Weights of a small GPT-style language model, trained from scratch on English Wikipedia.
Architecture: rotary positions, biases, untied embeddings, normalized queries and keys.
Training: a variant of Adam for these matrices, 628M tokens, 9585 steps.
Each number is 128 + 24 x the weight over its row's rms, rounded and kept within 0 to 255. Layers, rows and columns count from 0. Numbers have three digits each. The size before them is the row's rms in percent of the matrix's.

# up: layer 2 MLP up, 1792x448, rms 0.0554, rows 993-1092, columns 384-447
# down: layer 2 MLP down (transposed), 1792x448, rms 0.087, rows 993-1092, columns 384-447
up993 103:103136132140173142157154122087155150119162090101141134123175166124161088161123131117153119127125124090076129177154117117122168090117138097098126132103145161130134108112101161140116169136095123
down993 104:160109076128116138111126130187105067104103141113144098099089106141126125105106105107112135155094142124151118096139157115124083125143138146128109141107101142130145143137122155178113101111144130
up994 120:118123139108129211129140090160116119111155156100134166102153157111155105124116157131125111175089108145109113141122102131179136106132137135127176149153090154112104094142111080088139126105161104
down994 112:172133093138184198146141133143127131129131184124139129174124147119127104122116168140132082154130111098127137136102104131143148095089128172137136161152058134135146142130124102064141133129170103
up995 096:111131110146159130116123112137159148140167105102123108138090119119123142098100120161126148148098165095104127108140148162123118070143124134134148096125135095147163131149141089096120115106129116
down995 096:152164147094074141130096113109112119124082143128124125121161123143141109123122132131134101106150085149157104161124119083131114196119119130107121135135178176126067125115121151135132121165142143
up996 104:115158149099108117113145153150134093084077136130153145136102118164134128100129113122130122142108145127126120102116159122095102177166130133124136146141119118178133166130098126122119123134123101
down996 109:134082135161147143140101083123117121145156118143123099125137100111146124128086136122140143124142123128140179142130109111142139072095124130188145099163153137100126104142129107131150123106144156
up997 102:163128121071131154116121146140155138099098127176110128137132111127124138132097060122073128086079151154094092133106139149072088106176134141125141130121144165118147095126109125120091135112132146
down997 102:080109107127085138116138114098106112159157132103140151130129112108118104095128188142162141193156114099149200132137128107149153153050116126138145123122112091146114154162143136130130118141131130
up998 100:119139109113134128121131105129158134103099105148126088140110133137162134138120190111114150166132139111110130131127154128115089137088074111120153095128123142105172156115118084121087151104129106
down998 100:171121140125085130164096146152180143154135129098137169123125104113194108098140090109183097120131115149167148161123154124118159150155142116122098117133121143154073134148124147122126104180127144
up999 100:162090117143155136142099137159178137097115135124118189114160150112156103100103147144154143074115167122110084098130102154095137115114088155143114143162068124098118132170116134129091111123128125
down999 092:114156153108139140115140125121085117143135093119122085135103095133104152162151127126117118163141099126146154153142167125172116134111155117114181093097167120157148144084113131112144149124125130
up1000 100:123134123092125127126108160156111126094112116132126125105124118118157126153068057122136123096067118088110117149062154140142137070144146086128116144107092102138150139116118115106079170144100135
down1000 094:158132121149114118141144100110145113136102109157119161173160122137113102096175148107100098144157132167147142140158146105094113151127135140109149117179148176111127136106146143120129090156162122
up1001 099:103106143113112128074130095159143115106124119150117114130109125135111140088109117133090183138136170123092140125131133121063118122118133120147122115162124104099162102148099128140136184129135109
down1001 100:143120132122154134170112132121068130123128136100172146110158118112146106150117152099141090131119085104110114124126148149174134100120131128134141145122136111143119149126146119085109104141116133
up1002 114:130102135133164134124082124135152134132103135119148144167089148140174140149111130109089131143091144113071117133137174110152107094156105108114136084125146115138136140148091122127148173110104153
down1002 121:112131096080122171137139166135130104109126106193115105112111110093087132144128151107123118153130088115148108128129107146127187123098119127134113150175112148133135120133149131134098105134128117
up1003 103:088106120160113099093124156100135185113114124157124166159090122133123180161134130148076136149113124093138175136161118130066144128160081125119123149098137097121163160107124126130118150171110120
down1003 103:144178119098126164165133096110140096129124115102140080109137162084133085097104142127161117111141124142109096135111135128173112147100141121128131121183101174151091111157122141067120101107149113
up1004 099:159136134121141111120121103151127080134128059122096134122144124125139069075097093173128149170093142159111125163135140113125117131149122164124102134182130138105111087159090109125105171143099083
down1004 105:128139139137114124137153129106092143139118167165130103145154086172144169156147108084093093096158128076110147115128153146136151102132122132075166127129143138168144170126135138160143072111184179
up1005 099:190147104155130114175126112122127134118159152092125128135150139117128131088112155181163145156139131144149112116098110145142140103173160117097152164144172107106140126115122138110086126118124089
down1005 097:101132126103120159102133144138123099161125099139113143128135095136101114184108088090105137134119125127116104138145149128096083129081115142156121126075067184132115143117151116131165134143109140
up1006 100:135098110123133175105131158109124103123148121111133129103202136154129151139132143127124124132099089083092163139102105132116137097091137122111146134107058137121156151132137137152131182092165083
down1006 104:125173148114144116137149114132137140110117130118107132157042129103126107122155154135139154144143122191131135087147125116112114189176137113158126080129207131126130108130124129077134121114117113
up1007 108:132123163092138160145115146122135078106124116142102143142096174150097142116090077120145138110078127145072090127114119077134071130134091140148154141142115126083148140117080091097091139127117139
down1007 113:117104109134138111110078162128149141187113128141172142154142096144147096096131108122145080123143136095172162131122116169100167143134146102099142130163124166137126133153134125132144118110140108
up1008 094:141154127143119123094111122113143139107071072146149194100087132112135138098128138116152110115114109142154143145116118150113092152154131163120130113129091160127109164082156138142122147104136119
down1008 089:095100107121141116171131110129144163162152190084100083161163146133129152130111115119115159171126147143111120114138134109138154103122141122146126150121160095114138100144099104079127108144129137
up1009 097:081129122155133133115147136152139104100183131107132143127160106119103142109147111151118148186109160119101087123143126129136097072141110105126141124112169111077112106125111099114141124062122191
down1009 098:157177133107095126103113141079117139156103120135117118141085151131135127126099142124137134056169094135164156129129101133098159160102137142129118125136133147176124129091143134129122139153125074
up1010 108:116148111129089132089118112114134121158064136121137102131098122102138119146151156150157085129129126145158131102158121205116076109116133098062145124128115158159147133129087120129117127138120113
down1010 107:121096147112149138113099164157120156097109120140095138111125121127143125108108130120097129123093140133114136176096125122137169132114080136139053129134161084094108105142136127162139116123138170
up1011 098:118180134110122118121154147141151093115089136128128138120072097106124110148143120148089104093113099147163098121119147108103145129145108151137133115127105146137148152153127118112120142089117174
down1011 101:134114099130091130136091134132109124138125096140096111124142138134146151107105143097134163192140154146100165160134125186144091125090160094131120134134145136119127128088150151140165113139145139
up1012 103:181114114126136160174094132120115130124140134086160161134073131108156124131076125132139085138124140083106077107095139120155114077118102108117123108068087171125162189088097108143163154124126102
down1012 104:106112167160137106104142091189145132126108090140102146127203091125087108098132121136125142145072161145149132134097135122155155135133150148117098150124133121134136128134122071130078120135145134
up1013 101:147082151134166168122103154107125127092137112084137130108118140120142095129141093128117107123127123116123121122114139129159130126103115152096108101094117169115125116114130121129183157128117147
down1013 108:116169106133093131133159112149151142147110104160175097158142120144118140120136150160104143134097159108134168148113131153139131117117141131130141136172136114110139130179146123124078115105145105
up1014 100:137135134119135145101125126149111124140149118144133113185126127147146105127106126118128120155104172178124098120108182182101117152134105130166114124126164177111149129137119103142125131162135129
down1014 102:128125163119137120158126147114129104116121121119105153108089121121125157114123136154125146059126099086136146141104092087152138096112128138101148110136092083130133125149107115090110151118125140
up1015 096:103122121107135111122129109120175134115133136115124128139151166128109098113121115161147110165109140125173070151112149114140147100131166120114127096143108124102124154157111145142128160114075152
down1015 095:138126117144144131124121165122087107142121113138140129104109097134161146177142131091116126112155116124068134105140119137106115192129117143135132147134133124124120120102130125111111103147171106
up1016 103:115134140144109110142114099132160159144123093110103105130177108119139092155139093127152090087137147150133095139110167109086074155154091135132119084054189114158106088121093149136099134129129131
down1016 098:163141120131137148119127156119130102128141134165122123147058128153129161083100156124112167166121159091114132108128085156158120065095178119113150150193075144090188158121151123116150107147180165
up1017 103:104116133154128110130114133136103118135117065114126168079134125083089153155109130080132083118111166142167121113152143118093104141135136163124147104094155079132124115129094119151132092126127052
down1017 102:192137153106144159119113132104180157124120180150108090173110094150142134120115120164111137130145111098108150149126097130181140122119134105128108089161089195139121117118134112110110161130112192
up1018 100:148140152143130121134131102136132157156160145178103120158091145095121122113063188140141124149134134137101124135110122125104116101105121105113178096123162116146143079147110109119127127117109141
down1018 094:116128128102129151117125140114123101113131074075133124115132103134128104103179089137124159108121133101130107092118128123166131152139117123119078151130115152140089117123120148107109110131117130
up1019 099:119109136146171145116125116117159109117172114137109141097188159131107113131153105096112158140115092100079113149141119104115143097111142117118085119067153126124112089125161114132124127155153124
down1019 099:182138085127125107167115136131099148103093112142164139143069094128138166090112149164090114116139176127121107104150113120120135174122121137153141134219099147117158161104093132133126123102102110
up1020 100:082112119111131136170113154121145108096131102145123141110120136116089171160085144119092113186093137117079146151138109111114154119064151166145122163118064154116144140149110177147117164110133088
down1020 102:114146123111130161133123108107111125164128094099128137149172093076154122136130140144121164128122143145142097081136153160139096151172082086152154118125155116096175125109123144096147118137144139
up1021 097:159154109116103110121133077111160137131181126138148126161143113137145134071128117199131222134105153121129142100144135153108117072197129141118195153134145135099147170131164123125105126091158130
down1021 089:112124146133125164133129141121103118121108118092097145086151180130092111180118133081112062116161114131131120151125126084135136165088132122123063120125116125152102102122094140114170129167091107
up1022 104:132122113115124137141130133156116199141109098114100099166173132142138154123127091138100132150116164079148153109121100165139142102148179119107110120120152121114129090151114162105109102179149152
down1022 104:126136136132125119131139122108133067113143154137133188090099102100093101099111154133143115129102090167135118131142132118121120148108108102147141135154084125141141159100127093124139148092136093
up1023 094:147138104158149159143119115125137114116122145144103092105138105131132137093141153120187113154108132095117126126124166117140100082122130154175111111176112142092144162103122119136137156127106119
down1023 095:121140150102100080101134128108120139122128104111150175179106149114107134142134123125090148107137139145123106132137087159111150172137129107094145140106139134154119091168129142106093109144127131
up1024 103:155130145118131087168141169140125135087111109093121157126156158145114131113122186136161122111114165121096118137087119102102134137158134104146077144127126144148124144128096162112088121117182131
down1024 088:134112141123161182101108104116138116151144150114082113105124107137159109144124081123122151119135098132167097128160153168158120119079136165103175089130129127114148116114135108129134148130094117
up1025 094:158107173107121159134145111196091145161108107166108158127088100111084099151114137159095117130128159124111141137135180146161079109120078136173131128133086142186139090164086119092167150144089096
down1025 096:149139097119090120105106127119145095152121110103151118124145145128126144080113154094132116142084133136132100119137101121094144157119185134110131105125167121124139175131161148165115101105137157
up1026 134:128131170160151139107133110135131124138130093124158126149100099139105124133113116121136103098130133133109126138132142118087116141119112122140071106130117165146116158128102183111161125146122135
down1026 198:128119101118102134140113147139118118107124171124111144099148159109148135092144138157116124168109139134135112121114120144180145102143150119112184153125131120104130091125143084158105121094150119
up1027 101:106095101073151123137131139127161131157113128104133085117113123118123107152138163107180112123132119119115156173133097133147138107105101117108144146070116146124156161102127099138165132158129130
down1027 098:154123119193106134154096096147123148071124107150124191188122126159122156084132111157090121148126136108125103109126143131124104156141179098132106143180139118125112115139111140156122117108127138
up1028 093:165129123124125132135134137145128121140170104119116127097108160148156112135097141117105163112100128102142107085121113138109087151119175145131119137083099142128110107141153148128080183112138100
down1028 094:089133114134126116130124104116133133113110135142136115164133088104090165138167125139152134135162141121124105148131143127146183068137093084120156132120158129109138154108101111099120118147104149
up1029 096:123127136131112131134092168155111128151083147136156136138123110130132182146095156133124134136151130090102147117110081122117116136116183075121186150136118133150148098137125106081161126082101135
down1029 094:128103124121146152118163108119130121119156130133081134126115133137125090102161120115118098147115134172166134104126203120151131097120093156147107120132134127113125119134124141156114111153137125
up1030 096:143125093129133093145113140137145072154135134147095167139123128077121121139115138082169146133117117104152163154153119147140140116124075108123119083063142126145126148120126116149151142128135131
down1030 096:132120165092146136115148101142100191124123119123169101108106141169173129115145134145089119121140143129115083110088153092138092119138156133126152181199133141127142115135107162090125115124092117
up1031 100:156084108130130131119157164088122164077139124123098154108142208083111136167070172106115109135126152085139112112116088112120130154074147122123119195094123150150126139113129160135106144128163135
down1031 090:103169145138126150128120099144122083159154131115129123142130065180156108080159071160131123126105119155121123153149169177160085071190094128120144073156148092083161118122124094100134111120107127
up1032 104:151130148118134115131088097168115139128136126095137122150083106116118116112109161112070114127134096162097064165166094161163131140119129088134145129129122113108147131095095106123128127102141153
down1032 101:141139105146148114123143145108133103104119148176157153130166151166127116167142128140144136137123161055118179106114164122104113099122107135132084107101100130126114100166174134129125141139123078
up1033 102:145173147095116115170133124119157166113156125095158139156170113118105153099124086122115194136113144195130153106153106135153119134106146126108139164180099127109120108130136132117122139106133067
down1033 096:125109109129114131087141130137111106155106116173094093112108145133156108143122169113136089136118104076134112166110170147114121134145126109136131114080166140156137141130131140140138122127121187
up1034 097:135101126150139113144117113164145147116089135127135129127153153145139119112123103141067110157112148130119127157125095100122114120101138126095139120147168156107126105126123144094139138129100173
down1034 098:110152156096121154125140112107113145126133114124097130122104102085098133117143159125180142108132128136151164118131170161105130121147116140139130141116089097135118156101145124155123139118145102
up1035 103:120092115132162142145133122134128091082156106143092138098165105081149119137101148129122158082132087092094116133096108132128139031126150147114121104140212143165164107095135109114149124176129142
down1035 106:125175146133119118111144128168137181102093130122128100112092170158144112106135137191132109191133118113131163154127143114133148196126087118149141126136081161096094136113110132154128142123110110
up1036 096:145120137083160138127115157113162097105141085177137147130133123120174150158139094140075187126105135117136152098102137129147103152115076128131167130135134089126140133083089129113141184104113200
down1036 097:149129082104094072110099146147088171140102132111144121128160151110121129133104109128168134144139095141081195171152155141133155149115157123122093107172107107083134128133164109152125154135107105
up1037 095:143172114147117112107126091135157141133155115148103159184135094112156100108135128145107126167118130114104154158104152114094056141146128178147127112169138088113143140094124104136141103142105161
down1037 096:130114128121169136161153135126160115106127148099154108088112167150125153147106133118113155093164133128145098119134119146137200113129144100079114138099131132140093155176167125101106143136157096
up1038 103:161124139107088148107077149117123149139092137129146130138111147121124143108054132128148128142098179080135164116107075129081146119109130135097141146115134134130090154127134071085118138151134094
down1038 101:079147105151157119143182145133101136115136110098130139126148127139122125162191151140139128107139076154131098140180172136150091100163125107151126111149106123128139109112107155129112124102136132
up1039 099:155130155086178182132133123134133109139120112148184090116125078139100130129130155146127113143097183142124123140132145142088117144110080114112163133122139175118130167109117142153150109115105176
down1039 101:084136112185056070105130125130128143117129119118063186123152155118158139115135111128123133137126123112106123139145122116154135107151150115131109116149128089136151075148127121126108129131134122
up1040 097:116143118161141127131129133133154135121101125123115096132149130104133145156143151167114113085135139130094108132167153094166145127146145134145151144130150114127108102142124114118124148121138162
down1040 099:113156170110116118133144134120134131143139093180169129069087125116133124091101109102126132159140121153165136113118117150117121129145095127166121137140092144129148169110127134141165150138114137
up1041 102:185162159134145104089118100132122124134114137105170155190022123169111122079086097129097131138120122134118146170151079179099117131114083117131109108115157132082119132111132126121165118112090137
down1041 100:109144124103143154158153134140140116126136111142077088079179126099119131147143132113128115118142133132141111125131172081155111108136150136144121133184088115167137135142148129117144123161146109
up1042 099:115139116112120187123115108137130152128122119132114128178117097097100176138169181130099178179100181102162111125131112179119128123106113131130128127151163114101087128109108115084115145104160128
down1042 096:150111141147116102108083126119131097156131140157131137099142137128168098137119112131157076080204098178108138155119171081104164175121114144127119135159122141135160116125148145103138136136105121
up1043 101:123110153160153112142150113154149152112138080151078121045109146116115123088102108132154128086088095127136170174114148098114134126126099142143152109175153101127134080139126133093104122072093133
down1043 103:120183112092135130112074156146144110162143132107165138200138126153165120159148144126108112124161125121121147099154122150128153141144144114090110130087095145161118178092136151160147132190126123
up1044 104:154104132118186136125117130150115104132136124145101094147121140118109132123143184136121116152118081063116115164164077074127171118106146093153122129113127126136184096144114148147137167142138123
down1044 110:116160116112085133167139148131139146121112130132160166121097100141152109146163083113131155099133131196111116154139182167112107130185134136103114156079149119141094171120136109087112123107136077
up1045 095:163191101120137138147150094166153141093135101125149111103143125143136138141074127160139119135096147082135139147112100104148138138160151164134130137159121129102107132090114142104177142159144139
down1045 096:124095135125120122117133161089106124142154118102075153132091153110108132120168108091130161139118121159106121116152143169082100120098081070121110135089129122137165130149112129141110130104125115
up1046 099:112108133144096126141108128129132153101116128151139106169150106134101105101118163141102117178100087154136156143113158122149107158114134143103127147153103165104150166124151116132113125106122092
down1046 095:161125125132160156154151101141142125126145099134104156117130138147135183163112150097146135125145134110116105100127119154089135098125097096092131113104142081139140123168111106120119126135144151
up1047 103:163137126089093137094129106150152102116097106181083149129117100129129103111134132106177149161142124150130183158131142130134113137137105171142152119194137161112137134122129128116135134110111158
down1047 103:120134165130140117158106118088120152132121151077164102120149114151142163186112115145092089095147127126149081115124111129125143105100125112124128111078099097125146136171111114138126154137130101
up1048 103:124103100140105123125118133159088134101161127114132094087133109082101135120139110106080155124096173121103103113094156097055113100080117106151104131111174148099140139126142107143093115126157130
down1048 099:115113124157178141133137095119140146109099142134139157145103153173138122156116164152160113164131113118147159126146114179203157160149170140090166117136087136153131119095113123098137132125142113
up1049 095:129123134118180136097137092136138085102143113101116135135105142128173117113145110145128155119137106140148114115169129127151141132121194120117129122107110134116111149160117105089127114110158118
down1049 097:129148148128122116155126160138120166147123145142145119142134086138096143116128145137109096153139126100104152159094131159073122118150090159135140138140117111144148134091125126145130142132132120
up1050 099:113135130156132153136138097155142103113096132151104116156097126141164119066147123132132132178115120116083146172104129124151170085097128112116094152137053109103103152143152092127112134116143114
down1050 102:157114116086149116154096150082116138163141142118130115137161132099064135142107174111126142109125169135144104100145128130132120143180147099129148155092163147146191128127165163143155145116095131
up1051 098:145156082091102149163132131135139127114127126146095130142137149123125185134099109132123169130124134102158169105130113175142147135104141097112135148140123117125160153135125102129137130111130097
down1051 097:098078150131139145162154132124097147119172124128141130093133118169122127130161139113151087164102115138124111132123121079106139124129119149138119124138120103095111127126082114100112138129102141
up1052 097:167094112136154098099124168130096095116197093145139132142119131147149126112120143114142140124099100113135114143135131138120150070134082129094105146103121140120116157073136130133119128145152143
down1052 099:104130133103135117114131108120109137098097083105111132101162112138092100144126112131140094133144148134116146139101106113105092161151148137167149098117175121134146133149080146139116130103082075
up1053 097:153140110154129081096076176162163112135149121095107163136145153146136115100137124112059179124146134103113133138119127190189147073091135138103098112098102125097100094141112129110138118071057136
down1053 097:121127097093132166134165112103079166112106111177179120171057125104112145127133141129146060114096126115120150135151144082074110193174139100147159131161159114130141138090114109133121135164183103
up1054 097:097110149169181143120118137132122144117151108129129151138133140143112090113134139164144124145129107113168117106152104136158157115164135135172131126143099092067136124128102144075155132102151114
down1054 093:160148127110051115124119115149131135121112144094133120120135138120138159156113078097133134138125125164089103140144154100098097158094108151097153116130156172194112113132148121164113122150107134
up1055 099:129159157131110169116116141104131132115083113114098131148121128145130149111101134124141103123081149123125150103115085143143135119147173156138147109129153154121164135141094121105155145096145163
down1055 101:114153088112132189128161158133094112134136104159120105106108115094102146112132150130138127123147182105110118129121133136138139098106152161133143115148110129109124115097104123137159139085130126
up1056 099:164126156162087125088120106133156133135080136103115117139137088164141084135132130138124119152102094097094161130106129086093114146063102137146117103156109126108160142092160136131144161157107131
down1056 095:092113107117175113154145147143123113143155118116160133092090160120122144109133128111143138108140120165145074119139115162154144083197127135091147150124135151149095139147101120128112087100149133
up1057 097:125149126131125177114120137133177112090139114105125181097083132130102179116149112130117149131126131124128128102157124118089111139089135112111147138115117139115115107097129163126119128079121137
down1057 095:155103127125116087119116138142079140189138141137089092154124119131137098131122140129117119118122171103096110157127131116151155101141141156105124132122185115113143144106093099120134134158137146
up1058 099:165140123118142131112148151158137108128100099197121143134041121122097130075122182091139117114120110086098097127123139141092131138161074121149123155156110130135128138123110115145156127120135165
down1058 098:097120174113120136115110105111128140105156136078110093106196127171143123087095084137094154120139127155113187147131109129146129118120141137093138095112138140126154114150155095117109167119095117
up1059 098:139118151102124127142126125157132140111112119109129143142130141152175087128128136174144167155096155129110093120139066145125112108131136123069129133150079142125152133134122109097110109116089172
down1059 099:132147132143118135129134132069134134160108124140136120123135145089139168161135109121103101074145070115147169127119179119141142148131114140153143124104153131142095147132116140158143173150148064
up1060 105:131158105087170189154122113144104076156141144169122131138106155099115179129113161111122140160123140132103104181106124155144162150106078086141131095117089121090129128092091163105131157122131098
down1060 106:116076145132090117149103120125150168114102128105129115101119119132137105129117109134160114090119128140126137125139132098132097112118151126113140144108152137122133180152139100111128106133086117
up1061 101:138109136119150115123102133110168082159103120139160099170128103116168113146107129132127114171136140145135104143151131143179096113106132114108132095108125145100139170134101135155145133115129114
down1061 106:152120113125097161088143133162094138125139094117088128129098140147090118120144119124139120096123108119141131128103144094120151153134112140141144127139087117151133101094121115142140188137123118
up1062 101:143116116115145131163131123156095121094151110116115097109111138116120106144103153127079148145102095112114104105107120110133098120144160112109091134113124147133127149147124135110126100156180174
down1062 097:107129129151100109065131116107155141114132133142128170168125139149127160112142096159157100115136173126138152160156122156139139112111102089153168133133110110140145115089117106118115143119094110
up1063 094:110123152111129137082138101120122137128140108135138126173119118192137134127110123121130121123121163119148154126147120088119127102121134117136097152142106141104117177146134127135165153172115166
down1063 099:127132116114142124174091136137106145143150124119108149132119120065104105120134132146127131166124131114095107113138121177120105142126134119128131137085117130170122089090129146122109104103129100
up1064 103:173140127118127165167129134127134117128135119094156130107108177145109152095100134160190105144123119101112128155078097142083104034084087149137164098127127164145168078077109127133128139133115157
down1064 105:087097174135125096100139141144114126093117139142086158132125108133095092127158158121102122144138151151142116139146139116170119224205153128143070142107097108111102192150150103116125158113114110
up1065 099:170147159146188152107143107114135138106157108065137091162126167145142100116156125168081142132126119123156104153144143166143143116093107134147153102109128162130153100142138139141131133127128129
down1065 099:115120100101084124093123137154128121097090147176117142131094111101108151122080138105172129126082119113127132111121100094100131116140118141131109151130163134118115128114115121123130127130140127
up1066 100:106102094122163140116117114143122132109141132104100134108161143107170119130131099146135140081109137126143137145130093151115092072158135098077141176069131156144144137123079091111120111144105132
down1066 103:110152148107090103115138146105109149113135082134138098109128145105129115125093132137088100132097124149088092108104126084175180136107160113151112103156141134136119078124190150113144127149147190
up1067 109:141115098153168134086149092148128085105137118082139142143077128161128179097165137105150122131104125115159120144151147138142092120122153093102152165146114168128146113116083124121116133130124074
down1067 114:120095116122155127115147144148141075095142104155126113128106129145131140112117126140102153123111142128123091096084090152110124109174138114135108130139134142113120194146112079117136146117147159
up1068 097:149120145105114131131102127155137116125106113159135113140135153123125111126131137135106115141076154129096095111138117108096104114077126107126127136091118153100121162094136120113172118103083127
down1068 096:132149111171134115146142103100138116124120111114094142124131096082075149128159064113133111109154140146157145173105107155164152132169175100132114120121133105168144094143102114141068153182130100
up1069 101:134065115113116123126109168138096100127120126144130111106120091083099160153122156120094170171111096142076143115156146094121126136088105136168104135110135136113120116088100103104128116117132126
down1069 099:129133158145115152094137116129117170133099140152096203132133139132159103110156127140166076116126150126165138146118152135089130117154167156076155111161140119108114114111157128158142155112123132
up1070 097:164131129117133138172147068131118143081141129148061155118122117111083160107143172126141154192102104113115092163163055118147128108088121087115119123081093168106141084106108118081106129119137089
down1070 097:121115101127116111098107136134121111176092123106174119107071112128149097145126125124100135093121165131143141101095149148083109135169130182131150125138172106117155153158109123136099115151127149
up1071 103:168090122117132144098117119162113096137139150150105108171144120161094118115108115124130121155093120164111111098136149134112147128168082137115095124141104146109138133156136115138141093135114104
down1071 105:105113154108148140135114174095111149127101130137145155105122163124161140117156160111159126103147142080145213173126109167145142144124135110124128148159123082155115139132127172111131151101101128
up1072 103:181162112107147135141131127178124098083112117185116144161095093137116129114146135151124106095124132107149095097114128139146096150184138150090210171119126146128183147100106127146119126131137141
down1072 099:113097173132086125135121110105113137118141139097136081061174191138140093122098134153113157147131132152076144168142144133127154118076116147162043064152144109112086104179121114108118128113131140
up1073 102:112127146159128064071143116118158151110104110157144161159141176173107136108130085185108168147124155078118127095116136114075112156127127138125094117111139069099135143107125100131121122131120105
down1073 095:139096138109150189164095160146091120142157130080108100092118079089143136136096175088147101138133096151143124185144145174140148091125115119132151151171117175157113114132141111121139115156131132
up1074 096:136075124157113088125121108157157120129080130144093154101158118144075070135158116150105141092111136127117119135133128124092123152161128138134112125119119108177117104119138149152143155146125122
down1074 095:103145118116119157126126122130101139133135091158145104171111140112197191109092180108142091148117100156112143134174144135147147107095129132121121101126107109135140132123129117127127117134120126
up1075 098:120122128140123140132152127132154107106149128166100175087180088099073149158111110097156168110128147112113099143101133116149144114103148117103122137134122128125096106094106172118117112099115209
down1075 104:150133125114117111097089111160125182118100125134170101130041193127170124119134138142108108102116127120108142134154091150138093143153119121083141141118135129126143151150141090107151127169109057
up1076 104:139124119125107156098150102152148182127152152104110143140128171109107192113111128108159109185119158109119150112157109131136115125126183155070133119099158117122117122153108103109139116093124094
down1076 102:138141148112154139148137131117143055115126098139115124095130145119152083148137144150114124101125105137140113141107149139127159111108081099155114146172091146103131136087128135139143124138137164
up1077 095:135121111120139152163124149125138129081103143064096127113140138112141131125125141123131162152123115064068109162111143099147135121127125150116166190147121140112132099118095126108132135060129141
down1077 095:147143184161115106104142137154138117142136068171162110125104118106163129128103139143137110133119087187129147131135089115105143153130149141108107106102165136111114116146140099137142150120127113
up1078 092:118052126112119162133137126129175151123098125138100168114140153116121077131130150104100162148094128152122140125109117163154128113136127158113121138151135148137096124130096100114156170111107126
down1078 094:148173133109127127115152136111114158098168128124140133162091176160168126114116109146116106122146139107099150128118134120132143095091121126126144143139057141117154150129140135101135180155148110
up1079 100:111127151134102124091100142174116165166149139049106144127142119102097139099150142141124140111104125148137137148128105157118138112109144111112121168091144111126156120097110124084128106114090101
down1079 096:136125079117145152155178093081142101091096113180156126136094141131151119145118162138121101155133133106143113102135131123153156151127113114158146138150108155154101138149128116174122135124161164
up1080 107:160128130129102083129122117106110119104106077143149133140137112159182151161131083139112136073125081098138128135126135141110094157112127126132120101108101134153145175085103135089088134165116112
down1080 109:128123133087159145126122135148132139167112138125114126123088164106088128108110178156135140172110109132125161098141105147129110092144148147111150140150218139079098114138145105093134149123157134
up1081 106:162103083103112125104106127131102123106122103153100143080137169124121111112120170137126136184118070114168161146132114130120152128057110138087141150140154116130120101144110127127115110091129139
down1081 101:117136136141136139127165128098148135138155126127111127162118081127117149142113120091120093094119155092128110131128139150098088116157126118159132126145089144144141178117134142143087164148096111
up1082 103:093079094137113168106132135127143119126129138161118119158116126098111187147112175134093163114112158107129140124098155132115102095127138163103150116135182115154120095117095091092131118150157102
down1082 103:163157176099130128135123141108129164120088096120138129106127139125148070140118123147155090118136118133123108126141083132122112149116123080143127118100066169102144138145183146141131137141103127
up1083 096:106096138100114112125118132131134116116162112129115110111138135140129119112138156108142136126123155090132127159082147072046089142081124120128133142124084145134110117126101102114123163085136118
down1083 096:146135135134172143113139109124088120136092108134088175126094110142100165136138086134122120153138115137113115102152123183167168119166175116110128103112152124122133131128155168151128106181140122
up1084 107:114119148186125112144079110107157169145189092124127125100176121144132114118128115152102124143125123101092129130103127141122120114129125157061136114124136116154144107140079183094113140160112164
down1084 119:136120138074127146108144144146095125095123140159111147150075164130111130149126155120178141146132118134122170136161117147135156117153119131157125159141114106109147112141157098139137161084158081
up1085 093:118129132128146095153182121161105121111143118093118130158131143129049132127111131125126128128085148106132084134116112129150125076206151129140143125073139125134154156138140092127105118105134148
down1085 091:145146139158084138139118127106158127151134115166141108129110127135151125119141136153121133100149105145102161118142111108105138162067061118122100114142118131106111099101122131077129133170100114
up1086 097:150127133119157144140069131128146142133149141126169127134155127141152062106129117118091181117075129129103118153129155123163133110138117119111113126146113134136170129173140123120107140165104116
down1086 089:109152148148117122121190126135114119123121085126081131131088152120116163147130158142165119122185137129169129115153098141106114143125131115129159128117152145108092125093099127117146121082158134
up1087 098:143100155168132115098168141123127118082119112146146160112152165122138146173133143111090123161130111077117067120111104145105096119115126119096086156123149148130152137101092126115119099113152156
down1087 088:128119112099149173132091092138116135159150151079102109109102126162153143107122113130168140099130131150143149141154144120167191108129122151124134093120108111105100123149157118151120167144111126
up1088 112:155122148102096092175123154125130151128126099109093127152114127128114138140092136136076142146156162140136126146134145098105145159130133118127107143147103134125104171084120115141162150110127108
down1088 107:105148111139153150097125096130118117099110140146139144086158132140142131111146114151164101141075094134113122101117117174127071104110112109100183130134157129138165105151121125122091111148174130
up1089 095:129130148152167105147126126119144142122145110111114162133088076121162119115126109154136125117131148099130118109114182130137122125128120144122151125133185139109113111144128161091132142144134152
down1089 099:158130112102063167108132164117142134125142136130150100113150194107116140146130125130120143109098124149122123143156105120105117150113125106123101117145097127133134145129125114142134117142100122
up1090 095:152111122099133152115114135130126160138117136078128079152166134142144136131160093110102157124090139089106127150108095098124128145169140144177159139162114142177134128121100155139079115072134166
down1090 092:097139142160097083124142109114157126116144138163124183105088132108098124134075145126130090119169111155141136119119160140140134119084098122069123112094132091096140135152117131116176122181129109
up1091 099:125106118122129139107144148172108099113096101155146141132126130102102200164137100102087084132097156108139112147113136127113124118147100110127133102134118125150126168090102122142161133131118123
down1091 098:134158078103106099130118133108133161150141146139075147115120115101123082075104140138175152149109116187144135115137147119107110097117130126147132107113158145077160112116131077077115168116118129
up1092 096:123120089123105157090147101136124117099119115131130141121131120147157118167087122125133134105122099130118155123131121138105159126147135119084135133119124132173131108141117124126100118106128100
down1092 095:121128189142128086141101148092147173129121111124098132121118109127118156078106127146146103141106130143114096140108128145126104139121134134191098115124156126096128105130121113116142123149127131